Weights of a small GPT-style language model, trained from scratch on English Wikipedia.
Size: 9 layers, 5 heads of 64, vocabulary 2048, 25.4M parameters.
Architecture: RMSNorm before each block, rotary positions, some layers without attention, shifted keys, value residuals, hashed n-gram embeddings, learned residual scales, skips across layers.
Each number is 128 + 24 x the weight over its row's rms, rounded and kept within 0 to 255. Layers, rows and columns count from 0. The size above them is the row's rms in percent of the matrix's.

# layer 2 MLP up, 1280x320, rms 0.103, rows 1044-1064, columns 64-127
size [110  96 109 119  97  90  90  97 104  78  91  76  83 127 101 101 118 108  86  85 117]
[[163 156 150 129 128 112 121 159 154  75 150 142 120 171 128 125 131 140 129 128 113 168 141  98 128 115 130  89 133 149 118 114 128  91 141 125  63 105 120 130 126 137 168 144 153 133  95 155 130  91 111 128  94  88 104 119 103 138 127 133 143 126 149 118]
 [146 116 119 154 145 159 131 117 138 145 105 103 138 150 138 137 129 152 178 135  78  83 130 121 105 156 172 153 109 140 156 104 102 135 168 142  88 131 159 103 131 137 129 118 125 166 106 152 152 118 117 126 124 148 177 111 162 154 163 129 121 142 123 133]
 [142 105 170 152 123 132  83 171  90 143 118  87  88 121 112 101 105 110  91 152 135 140 127 144 153 130 172 146 107 151 151 119 141 117  97 134 147 127 150 153 140 150 124 146 159 103 149 160  91 124 124 130 141 141 110 137 133 122 102  94 135 115 137 119]
 [145 127 144 137 124 129 162  84 121 154 163 151 127 130 155 137 132 145 133 115 156 161 133 118 131 114 153 137 142 103 148 167 169 110 127 118 101 146 116 100 118 152 153 133 157 131 118 161 109 129 114 168 171  69 141  99 153 103 169 102 127 109 103 112]
 [126 132 114  54 112 155 103 107 130 160 100 134 134 121 111 121 142  93 139 120 102  96 167 123 133 128  95 147  97 132 135 145 123 109 136 161 135 123 101 135 126  84 117 115 140 121 172 123  90  83 128 146 130 157 126  99 100 138 161 134 118  82 101 122]
 [112 128 125 109 119 137 137 136 107 118 125 150 113  99 115 111 131 111 105 127 147 124 112 173 140 134 100 103 135 103 117 116 156 127 119 143 134 154 155  81 111 104 129 101 129  79 133 127 179  83 147  95 135 142 118 185  95 121 116 161 163 143 143 146]
 [155 136 101 136 125 169 116 130 167 127 152 125 101 110 127 111  90 125 144 106 109 115 105 124  99 103 145 145 111 111  91 119 150 109  75 121 146 126  87 183 103 127 110 107 120 133 120  95 135 104 118 122 152 113 103 126  95 137 166 124 134 118 122 112]
 [129 155 102 156 117 107 203 154 150 131 157 112 158 141 166 116 157 107 146 122 124 127 126 135 105 126  97  70 113  98  75 106 132 127 128 123 159 135 140  96 136 178  86 123 145  97  89 103  81 138 106 125 115 144 148 140 114 119 122 140 134 133 146 163]
 [142 111  89  86 181 135 162 141 135 108 116 106 118 182 134 136 187 146 163 134 127 151 136  99 142 156 158 127 154 108 138 123 148 106 151 133 137 131 164 166 114  98  97 160 154 101  79  91 142  95 119 138 120 133 128  94 106 108 133 151 117  90  78 109]
 [152 116 166  96 122 123 143 105 167  94 163 166 156 129 126 137 101 152 136  56 114 137 106 144 124 163 145 143 130 112 162 104 127 157  94 133 119 171 169 139 194 120 128  94 153 118 112  83 100  96 120 105 174 159 100 141 133 162 118  99 140 122 104 154]
 [147 100  73 131 167 148 148  96 118 107 163 170 145 129 109 131 124 156 115 112 115 140 158 101 104 135 128 108 145 101  81 108 116  93 117 120 128 117  97 121 174 111 114 128 147  91 119  64  99 130  90  90 113  84 108 121  87 147 157 123 127 143  92 135]
 [143 132  77 159 172 109 159 149 114 169 113 105  71 161 128  98 131 105  83 120 115 122 124 128  77 140 110 140 105 140 122 155 131 134 135 117 170  96 101 155 148  86 138 145 157 127 104 115 105 113 128 141 146 146 105 128 138 125 127 113  85 202 141 116]
 [126 150 133 133 123 152 110 161 164 172 133 150  97 147 149 174 122 120 113  99 124 152 146 115 141 114 114 139 119 128 111 108 105 142 116 121 157 159 120 144 135  87 133 137 100 145 127 107 165 177 162 141 160  79 165 121  93 111 108 121  99 171 159 136]
 [182 118 165 157 135 110 136 101 129 172  93 127 111 174  99 122 124 115 164 110 139  79 147 112 104 148 153 149 101 111 119 139 127 105 111 133 124 132 171 141 104 112 177 125 149 138  68 140  92 145 133 108 124 154 121 140 159  94 147 132 143 134  99 124]
 [110 114 124 127 106 138 153 121 140 120 158  99 107 119 140 147 139 148 102  99 157 154  54 140 103 107 144 118  93 119 103 171 172 127 146 168 142 143 111 151 122 131 144  88 126 152 147 141 156 100 162 151 136 137 153 159  76 108 145  86 109 130 168 139]
 [175 122 129 147 120 135 153 145 110 138  97  81 138 136  88 150 139 138 119 130 161  93 114 132 104 135 135 125 105 135 130 123 121 136  92 140 109 136 101 128 147 126 153 133 152 141 120  92 121  95 127  83  74 103 146 135 134  78 130 161 144 101 123 184]
 [155 103 165  98 105 141 130 167 125 109 142 106  75 164 117 113 156 121 124  99 159 120 127 150 152 156 154 116 139 104 142 145 138  75 133 155 133 125  98 104 121 135 129 150 122 136 150 138 145 106 108 126 109 122 125 164 142 120  75 134 112 108 116 162]
 [119 102  91 135 104 114 100 152 127  89 135  92  88 155 122 130 139 105 104 148 122 109 158 119 102 123 117 122 132 101  98 115 122  85 133 140 171 109 118 131 129 147 139  81 144 147  93 124 153 110 131 128 157 144 140  92 139 116 167  79 137 106 126 135]
 [140 122 153 112 143 121 137 101 139 146 101  95 117 111 154 177 138 143 187 148 180 142 118 111 156  90 113 103 168 161 156 147 136 122 105 105 167  88 103 138 142  77 142 122 122  94 114 115 148 117 164 121 129 135 125 114 133 118 126 118 117 127  96 116]
 [147 125 100 160 108 144 130 159 160 151 103 123 118  86 114 115 126 116 131 151 120 110  85 142 108 154 103 113 130  61 136  95 125 113 122 141 119  95 133 141 113 126 141 148 135 113 137 136 154  80 176 147 125 155 105 179 136 134 119  91 133 129 103 120]
 [134 146 132 111 122 143 135 129 125 121 174  74 173 124 112 158 110 118 144 143 155 135 101  80 143  90 125 147 142 173 151 123 124  95 146 169 131 155 115 125 126 130  95 136 147 101  96 135  87 126 114 113 104 131 163 151 150 134 116 148 135 145 126 166]]